{
  "num_hidden_layers": 12,
  "norm": "layernorm",
  "norm_place": "pre",
  "norm_eps": 1e-06,
  "init": "uniform",
  "init_std_qkv": 0.0262,
  "beta2": 0.98,
  "schedule": "cos",
  "final_lr_fraction": 0.1,
  "doc_mask": true,
  "train_tokens": 190500000
}
Each number is 128 + 24 x the weight over its row's rms, rounded and kept within 0 to 255. Layers, rows and columns count from 0. The size above them is the row's rms in percent of the matrix's.

# layer 5 MLP down (transposed), 768x192, rms 0.073, rows 576-628, columns 128-191
size [ 98 116  78 122  89  77 105 103 116  95 121  92  78 110  96  77  97  83  88  96 127  79 100 109  88  71 108 103  89  74 104 107  76 106  91  96  96  98  96  75  82 101 115 106 101 126  87 109 120  65  94  79  99]
[[137 162 112 119 107 105 160 127 115 175 109 124 103 126 125 154 117 119 129 144  83  95 126 141 105 178  98 141 112 127 130 135 133 136 119 106  92 121 124 103  91  99 146 104 133 116  76 187 137 140 100 101 108 148 116 115 115 138 165 111 127  66 105 163]
 [116  98 175  80 119 127  90 117 123 177 203 134 118 106 141 102 110 136 120 115 123 164 113 122  85 106 100  85 114 128 114 137 134 120  79 140 151 126 157 152 122 111 116 138  96 161 143 139 162 103  90 133 141 120 112 101 125 139 165 127  93 117 167 180]
 [122 144 147 111 147 113 134 114 135 133 148 181 112  98 156 132 116 122  91 122 131 126 148 112 155 147 148 121 131 120 153 128 162 127 162 162 109 141 115 154 146 145   0 127 114 116 139  94 117 127 122 126 102 143 117  95 159 132 148 114 128 136 127 133]
 [149 124 124  77 136  93 120 119  92 146 134 134 136  95 126 135 157 114 133 170 128 126 145 125 124 140 149 154 151 142  59 189 128 123 146 112 116 115 154 112 147 116 135 139 109 129 136 141 147 137  80 141  56 153 151 148 122 104  97 102 117 152 105 165]
 [134 113 161 125 117 139 159 134  83 116 141 178 114 109  97 149  99 130 113 127 155 145 122 105 135 140 104  91 105 157 129 147  91 127 106  99 125 145  83 176 135 117  85 100 114  93 133 140 117 179 116 152 127 144 160 114 126 158 115 127 147 134 129  93]
 [146 126 152 106 148 144 140  57 113 112  85 129 134 127 133 142 131 143 126 147 126 115  93 156 113 110 132 108 121 122 115 140 148 140 124 129 107 119 143 112  86 115 255 109  92 141 133 131 152 132 152 122 129 115 143 106 122 126  98 129 135 102 138 104]
 [165  93 124 116 144 159 135 157 108 131 121  90 106 151 178 143  93 176 116 169 149 133 144 175 101 137 148 134 119  94 142 110 150 141  48 143 126 110 140 116 140 116 124 134 156 137  66 116 124 142 142 135  96 105  83 198 164 122 124 184  96 159 155  98]
 [ 94 120 118 121 100 122 134  87 130 133 161 127 134 119 134  99  86 109 131 126 163  91 108 146 163 119 106 143 178 120 173 119 111  69 108 174 101 137  71 129  97 186 104 135 107 136 118 152 101 118 122 103 168 140 130 125 132 120 164 135 155 152  98 140]
 [112 144  89 142 109 143 153  76  95 121 158 108 141 101 141 135 113 158 149 181 127  82 119 132 127 146 133 155  83 118 157 109 127 100 123 116 108 173  95 131 117 163 125 135 126 113  99 151 108 148 155 100 118 124 133 119 181 141 152 178 109 107 102 135]
 [103 149  84 140 128 122  97 132 127 141 127 133 110 151 139 126 130 125 120 131 127 144 145 172 102 156 112 196 125 123 183 140 121 167 119 102 114 147 124  79 121 147 165 111  79 136 113 147 165 126 126 135 110 163 127 141 103 157 157 126 143  94 110 139]
 [152 118 173 132 135 138  97 134 134 176 136 135 100 133 115  79 114 124 147  99  99 139  99 109 146 153 133 156 157 126 147  76  91 122  71 133 104 126 118 128 126 113 115 148 119 132 111 108 107 136 150 152 122 135 114 190 116 104 157 115  93 100 155 141]
 [148 165 101 110 109 138 159 183 121 144 122 119 135 141 115 127 137  96 149 105 130  76 118 130 136 148 119 115 142 106 127  91 133 148 105 147 105 151 150 122 116 147 104  96  62  97 110 127  98 148 142  86 188 100 104 162 156 114 125 138 104 149 136 112]
 [119 130 130 111 101 115 139  99 128 131 150 100 138 147 164 123 110 121 102 145 114  92  60 152 121 100 154 171 135 156  90 129 139 132 135 145 155 123 115 138 168 118 212 103 116 165 158 120 174 175 139 137  85 114 169  95 136 156 116 164 105 121 121  97]
 [144 125  87 120 126 117 124 115 128 137  63 113 110 181 125 103 102 119 123 129 144 127 161 104 168  62 148 156 166 110 131 143 147  99 151 119 120 154 133 123 113  86 125 140 125 146 127 134 173 136 135 127 148 143 135 128 114 142 129 111 151 114 114 133]
 [101 124  86 132 109 141 128 102 124 129 115 145 124 119 142 133 114 131 136 117 108 156 157 114 140 114 151 131 132 139 146 130 195 112 107 130 101 114 163 157  82 171 101 129 122 134 115 127 119 144 134 116 108 136 124 126 149 173 116 140 184 154 120  97]
 [124 114 113 141 120 183 102 144 136 156 105 106 148 103 140 119 109 156  84  95  95 145 144 142 123 151 126 123 160  86 171 132 131 139 144 138 111 148 140 138 173 136 115 141 121 134 169 120 132 133 146  83 105 114 130 120  83 107 118 121  68 141 134 145]
 [150 122 106 145 124 148 100 146 112 137 152 127 184 130 149 124 137 146 121 129 107  97 150 141 118 113  81  88 130 143 128 119 170 121 143 152 115 142  77 109 135 150 112 130 123  99 142  98 114 172 133 152 134 102 122  95 154 114 111 116 117 135 120 139]
 [140 145 136 162 152  93 174 119 140 101 100 104 129 164 155 114 131 112 170 134 145 138 122 101 141  98 102 145 120 123 134 115 130 158 160 107 144 136 159 120 124 130 144 146 137 140 117 137 128 146 145 129  89  93 133 148 125 142 115 107 152 128  62 168]
 [123 120 157  90 141 126 131 121 142 155 137 140 109 132 128 130 111 145 115 113 140 141 140 145 149 134 141 128 114 142 148 133 120 128 139 135 136 168 139 153 159 162   8 150  97 136 112 104 118  95 147 122 142 128 109  95 118 132 177 107 152 132 117 106]
 [140 154 118 153 117 118 115  96 141 118 119 134 117 111  87 152 123 138 103 143 146 145 125 110 145  94  53 137  97 100 106 120 117 131 107  79 131 136 131 134 123 140 215  92 118 166 140 159 136 160 138  90 140  85 110 145 115 128 143 154 123 133 167 107]
 [143 104 167 143 144 150 120 125 118 150  72 110 150 120 158 108 165 140 115 152 129  88 138 159 107 129 109 125 164 122 128 112 116 192 123 139  92 130 179 106 118 123 137 103  98 121 111 122 179 107 154 181 159 123 126 104 116 136 105 143 118 112 164 105]
 [118 125 104 126 132 128  76 121 130 122 103 175 116 113 135 116 173 111 153 157 107 113  95 167 129 141 151 169 139  87 143 139 145 109  70 163 147 173 139 143 130 126 237 149 135 125 104 143 155 110  99 126  96 139 104 100 144 139 113 126 122 102  89 145]
 [126 107  99 142 123 154 146  74 121 107  97 140 148 146 132 139 164 187  83 160 128  99 116 152 128 144 140 139 112 109  91 118 181 121 149 136 137 102 100 126 118 115 136 103  86 124 144 158 142 112 156 100 148 112 125 118 116 121 139 117 155 141 137  93]
 [177 142 142 114  99 109 117 126 128  93 140 133 102  73  82 141 101 173 108 121  85 172 185 118 111 150 158 151 125 149 139 119 122 118 120 153 113 136 159 103 129 128 127 118 148 116 126 151 165 107 180  87 150 131 162 115 117 106 129 133 122 119 142 121]
 [119 133 105 109 102  98 111  75 127 158 144 119 113 104 117 110 140  99 122 134 107 152 168 125 103 137 158 118 112 108 127 145 105 113 120 133 150 137 138 103 118 101 145  79 171 172 113 100 176 126 125 106 178 101 133 129 124  71 151 148 117 121 150 121]
 [137 126 119 154 121 143 143 113 125 151 118 132 103 151 143 107 137 168 106 133 140 177 118  78 126 143 142 102 127 129 149 111 103 105 139 116 137 165 142 135 145 132 127 119 154 145 125 111 123  49 119 158 146 137 115 119 102  97 145  84 124 125 144 108]
 [137 100 126 115 143 135 162 140 125 130 117 140 164 149 139 118  78 154  95 125  85 138 147 145 120 130 120 145 124 141 126 145 177 157 135 115  92 118 136 103 146 131 152 116 117 127 120 131  86 132  74 100 143 134 151 142 127 119 113 100 122 139  71  87]
 [123 123 149 101 143  98 149 114 136 103 122 153 118 149 147 127  97 167 110 168 134 142 123 123 132 116 112 128 150 135 126  86 114 103 152 155 151 110 104 136  84 127 105 110 178 141 122 140 103 145 177  81 111 148 158 120 105 144 117 134 101 137 113 195]
 [102  88 116 118 149  68 124 102 120 149 143 112 110 127 101 113 139 120 128 163 137 104 113  87 139 139 124 154 144 124 150 179 117 133 116  81 113  99 119 105 112 130  25  89  92 169 143 142 131 133 119 101 156 127 138 144 128 122 102 134 160  98 132  93]
 [114 175 122 125 157 121 118 168 147 157 132 116  94 111 134 131 148 141 150 111 142 127  67 125  88 107 129 133 148 133 113 100 119  97 164 147 130 138 166 159 161 133 104 116 140 130 157 140 123 129 134 131 147  96 112 135 146 111 134 120  87 162 144 147]
 [150 111 161 134 118 108 106  98 100 121 140 123 138 155  94 124 165 103 187 111  91 146 130 151 154 169 128 134  82 139 139 127 145 125 112 137 110  86 140 127  92 134 114 110 152 144 134 159  89 175 187 115 140 153 115 128 110  93 108 120 118 121 119 138]
 [127 143 122 165  98  87 105 144 127 107 144  79 146 120 109 163 108  86 120 114 151 121 149 154 122 139 117 125 134  72 127 101 144 136 142 143 104 120  91  99  75 108 108 107 141 120 136 142 139 172 149 154 126 129 131 120 140 108  81 110 122 138 139 117]
 [ 93 102  94 173  99 116 142 133 122 104 112 144 143 107 140  96 121 134 102 106 119 158 102 165 122 115  95 101 123 106 132 151 125 126 104 144 123 139 147 118 135  70 138 124 146 159 104 187 121 122 141 118 144 107  90 116 122  99 162  88  71  98 127 162]
 [125 150 110 131 165 144 182 158 123  92 112 139 115 134 160 179 127 105 122  92 141 172 109 108 148 162 137 124 100 103  86 108 120 142 113 170  96 171 149 125 140 127 129 109 161 136 133 116 128 111 140 139 139 145 132 136  93 126 145 147 111 132 128  91]
 [161 115 133 121 158 127 163 148 136 143 138 115  89 112 137 155 142 181  78 116 158 110  93 100 105 108  91 105 145 104  90 112 122 146 164 173 134 118  96 139 140 137 162 117 143 105 115 108 150 135 105 119 156 119  98 234 127  97 108 138 118 134 126 136]
 [148 138 133 132 152 140 113 152 163 142 139 150 122 148 107 113 132 139 114 124 123 185  91  96 111 121 121 138 125 113 127 155  82  92 119 111 129 172 115 101 124 136 120 141 152 148 107 173  94  89 124 140 108 140 121 174  84 145 134 168 147  91 165 116]
 [131 100 122 110 120 144 161 150 183 167  93 149 126 138 113 136 115 126 110 150 136 169 114 160 166 150 139  94 167 105 131 149 126 126 139 113 123 138 152 112 131 184  22 153 119 132 119 131 127 128 114 119 106  96 117 134 101 115 132 141 146 102 160 124]
 [108 128  66 121 115  98 135 163 155 132 109  92 136 126  88 109 162 114 161 108 106 147 152 158 101 108 106 138 114 110 117 126 203 122 106 147 127 138 103  92  98 157 187 128 135 114 136 169  91 106 136 103 131 129 170 123 124 121 145 157 138 111 135 159]
 [ 89 141 145 127 147  73 119 100 146  84 155  97 138 158 156 130 134 134 139 107 132 129 137 151 129 162 157 131 138  74 168 122 130 122  74  95 117 105 102 123 100 137 139 100 139 106 129 128 112 101 117 122 169 162 152 127 133 131 114  75 110 110 104 122]
 [127 145 119 121 119 103 134 133 117 138 117 137 112 129 142 121  88 131  77 193 122 112 101 110  88 127 121 118 129 127 138  98 129 104 106 147 171 116 136 107 114 104 129 116 119 180 116 162 155  75  97 133 148 174 119 133 145 130 153 177 112 135 154 165]
 [141 161 111 141  67 129 123 154 101 113  90 121 107 115 127 114  74  94 108 147 149 185 157 146 157 116 127 147 126 123 104 100 139 123 150 137 108 114 117 160 106  97 151 141 141 167 118 142  88 146 132  89 134 142 121 131  52 147  88 137 136 152 118  99]
 [116 139 124 144  98 112 169 137 107 125 122 136 101 106 101  90  85 135 128 148 105 125 117 100 144 156 108 143 102  96 117 158 118 125 103 101 113 105 127 142 130  59 142 119 154 163 107 171 132 137 137 116 116 168 149 137  97 154 167 156  99 133 132 157]
 [123 110 134  99 152 131 113 128 154 148 161 141 125 116 161 119  93 162 114 189 120 106 106 146  93 158 124 107  71 122 141 131 143  87 109 107 113 134 132 111 142 124 129 135 145 122  98 134 107 145 114 116 142 145 120 125 114 110 177 174 163 154 152 124]
 [110 122 115 139 129  78 181 147 106  97 183 111 132 145  92 115 120 140 119 150 132  96 142 158 148 140 138 143 135  92 136 141  92 127 113 115 132 146 105 146  80 140 104 117 128 130 136 121 152 133 106 135 151 133 112 148  99 143 125 103 133 147 156 109]
 [143 135 172 104  74 115 123 121  79 176 123  93 126 145 121 132 101 179 107 148 115 128 146 116 126 153 115 116 128  96 131 149 143 151  84 128 103  73 134 151  98  97  90 118 116 186 137 136 129 131 144 127 149  97 153 101 130 137 206 120 132 127 134 160]
 [ 98 126 136 160 119 133 133 167  94 137 111 157 138 122  95 109  70 136 130 152 139 198 167 119 161 140 126 116 148 106 104 136 142 131  76 127 102 101 153 133 139 136 122 148 133 137 111 129  51 102 125 107 115 135 137 135 131  99 131 142 146 118 120 151]
 [150 128 119  65 158 110 113 147 166 132 108 148 164 118 124 141 121 122 113 104 100 139 129 163 149 133 130  92 135 118 157 140 134 130 122 141 146 112 119 158 160 140   0 137  99 128 112 119 141 143 144 128 109 127 143 121 106 142 138 113 129  97 138 141]
 [119 129 102 129 122 130 143 142  98 104 143 136 162  65 186 131 131  85 132 172 110 108 113 133 147 129 140 177 178 112 185 154 108 111 132 159 156 170 143 145 145 110  87 129 135 132 111 136 136 156 141 135  91 115 160 122 115 142 137 152 142 192 117  69]
 [139 122  98 158 115 132 125 126 135 120 128 133 104 131 175 162 153 143 152 128 185 156 105 126 142 111 107 180 134 138 172  88 122 122 145 133 107 128 118 107 105  82 101 133 143 114 151  81 124  91 133  85 120 110  93 142 143 119 132 117 125 129 147 171]
 [114 108 141 127  93  96 112 156  95 125 134 165 137 121 152 144 113 186 167 131 148 142 118 149 141 109 136 141  75 113 134 121 138 105 125 154 159 120  95  96 154 148 246 104 123 127 144  91 147  91 141 115 118 123 133 152 121 164 118 149 120 157 132 111]
 [108 166 114 141 111 134 110 141 129 118 137 110 154 118 114 145 114 119 171  87  77 137 149 158  88 116 132 102 114 115 148 108 145 156 209  86 142  84 128 137 127  70 106 107 122 136 144  94 156 143 107 165 186 146 109 143 119  87 117  76 146 141 130 119]
 [152 162 151  90 121 106 189 108 142 134 194 153  98  92  77 121 129  74 163 133 129 109  79 142 116 169 142 103 110 118 100 159 145 144  90 124 115 112  98 145 106 123  93 103  80 105 151 150  84 129  94 108 181 130 126 143 140 148 125 130 132  75 114 111]
 [139 131  91 145 131 124 170 126 120 117 137 128 145 131 134 123 114  60 102 139 112 169 145 120 155 125 135 169 110 116 109  87 127 103 145  89 183 125 160 117 121 123  92 125 114 159 120 140 143 126 119  98 122 113 121 122 142 124  85 132 138 140 159 140]]
# layer 5 MLP up, 768x192, rms 0.0925, rows 577-628, columns 128-191
size [110 100 114  83  85 112 106 106  89 117  92  89 110  93  94  94  89  90  95 102  93  86 103 105  85 107 100  75  91  91 110  84 109 105  96  97  86  87  94  92  91 109  92 111 122  93 108 112  84 108  80 101]
[[157  97 111 110  89 162 125 167 103 138 120 123 181 152 156 148 134 104 144 139 110  80 157 132 134 166 150 120 116 111 155 138 139 134 139 144 110 149 120 125 134 104 111 120  91 152 118 142 131 136 145 100 107  82 162 114 155 131 144 127 132 135 188 150]
 [144 119 125 110 147 139 111 141 168 105 110 155 140 159 126 119  98 166  62 134 147 143 153 118 129 157 159  79 149 115 151 126 160 134 128 117 111 136 146 161 156 142  95 113  98  93 163 118 126  92 142 104 121 122  83 101 160 112 140 124 118 157 125 118]
 [144 101 114 139 142 152 126 146 147 110  92 172 165 153 186  91 146 107 110 157 155 139  86 140 142 187 147 135 178 128 135 143 177 111 169 112 138 127 145 144 141 121 111 117 121 122 134 157 140 124 105 155  95 116 140 141 118 100 120 121 143 160 119 151]
 [163 121  98 134 166 107 113 118  97 149 125 152  98 120 155 136 138 155 140 158 117  96 100 105 112 132 130 178 126 142 134 179 143 172 145 126 117 191 102 123 133 144 108  85 140  99 134 113 155 145 132  85 141  83 102 136 189 134  78 140 105  86 130 104]
 [120  93 114 150 121 101  94 103 147  93  91 191 128 153  99  90 122 124  88 143 143 187 138 114 137 133 133  81 158  93 165 134 136 119 112 100 130 130 108 142 136 135 134  98 145 104 140 120 173 112 132 138 144  90  93 141 104 105 108 111  68 112  99  94]
 [188 114 172 151 173 124 109 135 137 112  71  90  85 136 111 124 118 170 126  99 123  96  94 122  99 120 142 105 158  92  95 144 115 169 110 121  88 155 167 119 138 125 123 117 138 126 155 107 132 130 133 147 121 135 121 134 159 119 135 138  91 115 130 121]
 [161 120 135 132 157 123 126 190 117 102  98 128 148 159 151 163 124 124 107 115 106 122 139 145 112 120 146 131 173  85 113 123 150 188 103 142 157 134 141 131 142 143 109 107 103 154 130 159 142 175 126 168  91 145 155 133 102 141 125 125  98 131 146 133]
 [137  91  72 135 141 140  89 121 156  94 121 118 153 143 117 135 132 139 107 105 116  81 137  86 101 143 132  93 148  89 116 129 158 150 121 131  94 114 137 150 116 148 137 158 162 120 127 114 182 124 132 152  85 110 130 122 116 107  82  59 108 127 122 146]
 [149 121 131 134 132 146 106  69 164 125 133 163 118 149 122 140 152 125 110 152 114 135 137  95 109 149 112 112 122 131  93 139 109 126 120 164 107 131 122  84 103 120 125  99 154 115 139 145 134 118 180 119 101  94 152  88 151 140 112 104 111 108 145 149]
 [121  85 148 121 161 118  82 154 151 119  99 146 143 130 186 112  96 112 130 137 192 152  82 107 106 146 182 113 137 117 117 117 146 153 118 145 102 121 149 144 170 122 120 147 116 128 127 160 134 123 120  97 147 137 141 127 155 136 111  89 136 121 135 121]
 [117 117 169 110 130 104 118 129 160 127 107 155 149 138 126 146 131 169 124 138 156 145 152 104 123 127 157 108 133 130 118 115 134 101  95  83 143 138 110 106 158 108 101 148 111 127 103  80 134 105 144 149 115 158 175 110 103 116 117 129 139 153  99 137]
 [124  96 119 188 133 132 144 102 124 111  99 112 137 124 144 113 109 125 118 130 109  70 132 100  68 169 121  68 138  56 164 158 141 137 104 180 109 167 141 137 119 130 112  87 160  77 159 161 132 138 125 118 136 130 143 118 172 137 106 120  76 129 138 150]
 [ 89 118 158 131 131 134  83  91 121  98 129 146 159 141 145 186 134 149 123 104 171 118  88 136 136 133 103 144 151 150 117 130 162 115 107 117  98 149 148 120 159 141 115 108  91  95 162  95 114 101 163 108 135 140  98 144 139 144 148 144 126 125 122  95]
 [149 123 185  84 136 114 103 163 160 107  72 106 172 137  87 122 158 158 108 119 136 125 147 147 117 117 135 123 123 127 104 159 149  90 126 104 128 146 179 149 137 138 123 123 131 148 117 124 108 144 105 138 142 137 151 127 100  90 101 114 135 107 136 144]
 [130  68 120 135 153 134 136 141 148 117 105 124 106 146 130 116 127 150 141 147 129 148 135  92 117 169 116 118 128 127 184 168 147 180 127 103 114 197 169 128 167 147  87  97 145  93 120  92 162 117 144  88 136 107 172  97 142 138  88 112 105  96 131 131]
 [132 139 157 116 142 125 125  97 158 129  96 155 128 161 116 115 119 172 108 192 150 152 112 159 145 147 147 139 127 146 168 127 105 125 111 116 146 122 185 103 119 138  99 129 148 141 128 132 155 114 156  84 129 134 109  86 123 126 144 145 169 106 130 134]
 [153 102 166 138 154 145 156 108 155 139 133 103 162 116 114 119  81 111 106 113 155 197 132 108 124 125 117  97 133 119  84 117 139 116 109  74 130 139 122 117 119 168 137 116 149 154 111 133 128 164 139 154 131 135 146 140 130  93 104 131  74 169 146 141]
 [148 102 157  87 136 150 114  98 144 105 105 137 127 166 148 129  82 182 123 115 120 153 161 116 127 163 131 114 148 157 139 159 138 174 126 119 113 139 178 164 135 126  89 125 110  99 168 137 141  97 151  93 160  78 103 129 159  90 135  78 123 126 123 106]
 [147 120 102 134 134 142 108 137 175 116  94  93 142 147 141 127  78 141 104  89  98 126 153 130 118 152  82 106 114 117 116 126 118 144 125 118 141 153 128 147 159 159 100 117 124 140 121 139 148 115 158 112 165 145 111 138 140  85 103 133 132 146 146 131]
 [151  98 133 130 121 192 111 147 194 115  95 159 147 145 131  90  98 150  98 157 148  94 133 106 144 122 142 156 154 113 101 120 111 178 109  99 124 139 128 140 129 146  91 151 116 138 126 122 118 113 100 148 158 112 119  87 120 125 114 133 142 151 167  75]
 [130 114 113 134  92 118 117  89 139 100  74 143 100 146 111 121 121 143 100 163 167 125  93 128 138 172  89 134 125  94 138 126 113 136 125 154 103 129 130 132 137 154 119  74 125 123 152 131 131  92 139 152 162 123 133 110 128 104 112 116 120 111 130  86]
 [110  98 136  81 164 123 129 123 106 125 127 103 101 134 110 135 120 128 151 152 159 153 120  73 132 170 124 151 142 139 151 157 120 116 101  95 152 191 147 167 137 126 107 126 172 110 135  96 162 130 140 101 150 151 143 113 152 137 108 106  96  99 130 164]
 [159 130  84 145 130 138 132 133 134 112 114 153 121 128 169 136 150 154 131 126 111 106 111  98  79 141 113 148 115  95 107 153 176 115 146 173 115 127 147  96 153 117 106 103 172  92 112  93 143 150 149  91 109 114  86 126 117 131  78 118 145 134 129 108]
 [146 101 113  86 129 141 111  98 155 113 125 132 126 133 145 141  87 132 136 100 145 155 151 167 105 123 130 108 115 136 175 140 157 116 127  77 146 131  92 150 169 215 123 124 111 146 124  96 127 143 153 117 134 120 145  92 139 150  81 100 151 124 103 114]
 [140 130 105  92 155 121  96 151 132 129 124 167 129 140 143 152 116 134 163 104 152 110 143 123 142 153 140 119 128 126 135 164 136 114 136 135 159 172 117 122 185 119 103 122 158 107 147  86 158 134 163  59 128 130 122 111 149 112  88 120 117 119 137  90]
 [150 126 125 142 101 145 105 140 116 117 137 163 119 136 161 143 117 104  90 176 148 140 100 104 144 124 183  88 142 115 105 161 150 125 140 149 112 137 123 163 133  96 111 112 148  84 139  89 131 150 140 111 128  72  99 109 152 158 112  73 114 130 112 132]
 [140 101 103 146 176 127 115 143 151 118 108  92 148 137 157  71 121 105 123  93 104 103  84  98 138 151 159 138 111 135  92 134 114 146 182 126  95 139 112 130 153 130 137 140 139 121 136  80 149 150 112 131 190 100 142  81 135 141 116  81  85 141 142 152]
 [145 119 143 152  80 149 118 171 196 114 117 148 119 147 119 146 126 178  90 152 110 103 128 119 142 141 142 117 180 111 129 102 157 112 153 128 153  98 142 121 135 137 106 120 101 119 105 134 137 150 123  83  82  87 112 138  84 155 146 114 149 168 143 128]
 [149 129 160 142 108 129 125 167 152 127 125 108  98 136 106  72 101 113  86 130 142 187 135 133 113 141  98 144 166 140 156 100 113 135 113  81 124 154 105 114 133 116 125 136 205 148 125 117 130 125 116 134 151 140 123 135 138 103  78 121 107 122 121 132]
 [104 110 137 137 103 151 129 152 152 141  92 174 140 141 130 142 138 131  80 160 124  94  83 114 158 166 141 121 157 130 141 161 117  90 118 127 155 131 101 101 160 160 134 138 137 124 133 140 144 101 122  93  71 107 138 111 147 117 151 146 125 128 165 145]
 [150 137 104  78  86  98 106 138 158  95 106 128 146 140 107 137 134 170  90 162 117 108 112 150 136 152 110  96 175  93 147 122 105 190 132  94 132 121 138 154 108 158 135 130 138 154  86 107 119 100 130 104 128 118 102 160 140 118  88 110 110 114 113 111]
 [133 108 152  90  99 117 117 113 107 127  98 160 151 114 168 117 102 150 126 136 147 104 159 133 133 135 146 129 153 121 142 141 147 116 149 140 139 117  98 169 143 124 118  90  81  61 161 109 174 161 122 120 119 168  90 127 163 123 127 105 133 138 151 107]
 [151 141 167 150 101 166 126 140 129 152 124 133 146  96 192 117 117 151 141 148  79 104  77 112  98 133 157  89 111  83 185 103 147 164 166 129 102 132 119 151 155  96 104 108 151 121 130 154 121 141 162  90 121 154 161 104 106 103 163 105 117 131 113 109]
 [178 104 119 139 163 122 147 150 134 120  89 128 128 115 143 118 159 141 133 119 121 130 105  68  91 107 128 147 127 107  91 121  98 147  99 108 122 160 138 152 116 145 115 129 139 145 100 114 176 141 128 149 148 138 144  94 141 109  87 120 148 135 131 108]
 [180 115 122  87 152 124  79 165 127 135 142 124 134 132 161 144 128 124 119 101 172 138 112 116  98 136 125 109 118 129 181 164 135 116 164 108 137 159 125 139 167 127  93 103 158 120 183  89 173 138 151 104 140 143 136 143 152 110 112 130  83 111 136  95]
 [148  83 115 111 127 176 131 171 149 148  79 115 123 117 132 127  93 119 140 144 177 124 132 115  97 149 130  99 145 103 131 110  84 175 123  86 142 154 106 154 152 137  84 134 141 115 115 148 137 134 126 121 137 141 122 102 145 112 110  75 114 148 169 130]
 [134 155 177 104 139 135 106  81 162 106 108 193 120 115 127 164 102 192 132 160 160 171  88 146 135 138 150 135 126 135 121 127 113 138 133 117 118 120 134  85 121 155 129 113 138 101 142 114 131  91 130 112 108 153 117 128  95 113 117 148 154 131 109 112]
 [107 102 157 126 118 118 150 115 143 105 113 158  90 148 119 158  84 162 118 145 157 159 130  78 142 143 104 117 166 113 102 145 139 120 123 105 172 117 140 151 123 137 121 129  92 128 159 159 123  95 144 134 187 128 142 143  92 118 135 129 132 169 153 119]
 [117 137 138 140 135 135 132 165 131 143 111  76 107 112 132 114 101  87 162 123 177 125 146 114 142 175 110 131 125 127  89 153  98 134 134 103 112 177 167 135 157 146 117 142 173 136 122  90 125 145 171 121 120 157 145 135 127 118 134 115  93 154 110 159]
 [102 100 127 144 128 112 153 129 159 119 104  73 136 167  86 140 147 118 157 115  86 129 144  98 151 126 116  96 166  69  79 147  99 158 131 118 123 147 117 137 126 120 134 128 150 106 122 141 148 143 152 121 100 121 130 107 127 126 129  92 111 133 158 107]
 [143 117  94 123 158 114 105 149 153 123 123  93 155 133 115 130 147 134 134 137 134  84 132 125 138 126 117 128 136 134 134 124  97 119 142 112 143 146 116 127 139 159 120 110 129 119 171  77 161 138 182 131 142  71 126 159 163 123  82 121 101 117 144  90]
 [118  69 128 166 105 175 142 156 163 105 100 174 118 114 155 140 126 143  89 150 112 133  79  79 107 125  97  78 166 100 119 114 142 137 151 153 155 135 121 120 140 124 119 151 127  91 109 138 106 128 125 130 108  71 140 128 104  56 113 117 145 156 104 117]
 [110  96 185 136  80 149 116  48 172 114 116 144 131 145 143 129 128 130 127 134 155 115 115 120  98 150 126 109 131 134 126 124 163 126 176 163  80 122 146 132 150 102 129 104 100 107 138 148  98 101 135 151 114 118 121  95 144 128 120 104 126 161 116 134]
 [164  91 127 123 105 153 122 126 141 131 100 127 151 121 161  85 140 141 140 112 103 107 112 109 117 139 151 131 121  84 118 139 126 142 133 122 124 150 106 111 136 144 106  90 135  96 133 106 112 121 194 116 153  58 101 108 142 131  82 149 125 114 127  80]
 [179  98  95 102 155 161  95 125 150 120 122 127 152 141 191 130 151 173 117 117 125  86 121 143  65 135 135 102 132 100 116 149 150 142 152 158 113 124 141 108 164 156 109 123 128 120 156 126 171 177 198 133 154 108 132  85 132 108 131 105  84 132 138 111]
 [168 119 133  92 165 114 103 155 155 115  95 158 125 142 103 153 106 139 120 101 119 140 153 123 106 164 144  96 170 113 166 151 151 170 138 111 131 144 164 166 146 153  85 141  99 118 134 109 149 145 140 138 163 160 139  94 113 123 145  81 140 134 124 146]
 [160 125 166  98 128 114  92 163 114 102 103 135 134 113 168 157 130 172 129 153 123 121  83 144 131 128 152 125 169 138 167 111 139 150 128 134 127 148 147 118 141 149 100 109 121 133 147 106 133 127 115  70  96 159 112 153 154  79 114 136 141 111 141  42]
 [110 107 156  77 115 129  91  90 151 117 110 201 127 143 129 154 151 129 122 160 149 141 122 129 121 127 114 136 152 130 133 115 164 108 163 167 122 146 117 131 134 128 112 135 110 110  93  82 103 130 132  90 135 155 139 110  95 135 153 105 166 112 123 131]
 [113  90 143 125  97 122 123 111 130  96  88 145  96 129 119 148 114 128 149 164 109 137 142 129 127 128 151 129 139  99 132 147 113 139 116 126 172 135 102 108 101 116 121 100 140 101 128 134 130 110 153 137 182  84 111  97 113 122 110 144 157 112 164 135]
 [161 106 117 109 138 106 133 111 132 147 147 147 158 144 107 187 145 148  94 157 155 127 146 113 116 105 119 105 153 141 136 122 168 130  90 133 154 167 150 111 121 210 123 105  89  97 155  85 148 125  99 126 129 139 125 153 129 104 108 134 141 118 131  61]
 [108 103 122  95 158 133 100 156 156 113 134 130 140 130 168 122 158 117 145 108 154 165  83 106 133 140  76 119 135 119 123 132 163 134 154 129 144 154 155 138 155 109 100 101 122 129 162 112 136 146 129 132 153  97 127 153 171 120 118 130  62 102 130 149]
 [117 134 177  74 129 112  78  98 147  96 121 160 110 112 185 204 133 159 132 161 179 128  81 126 111 133  96 126 148 138 125 134 182 134 139 144 131 139 129 131 152 125 104 136 116 118 132 113 120 116 121 113  94 148  93 123 143 126 120 123 117 122  99  94]]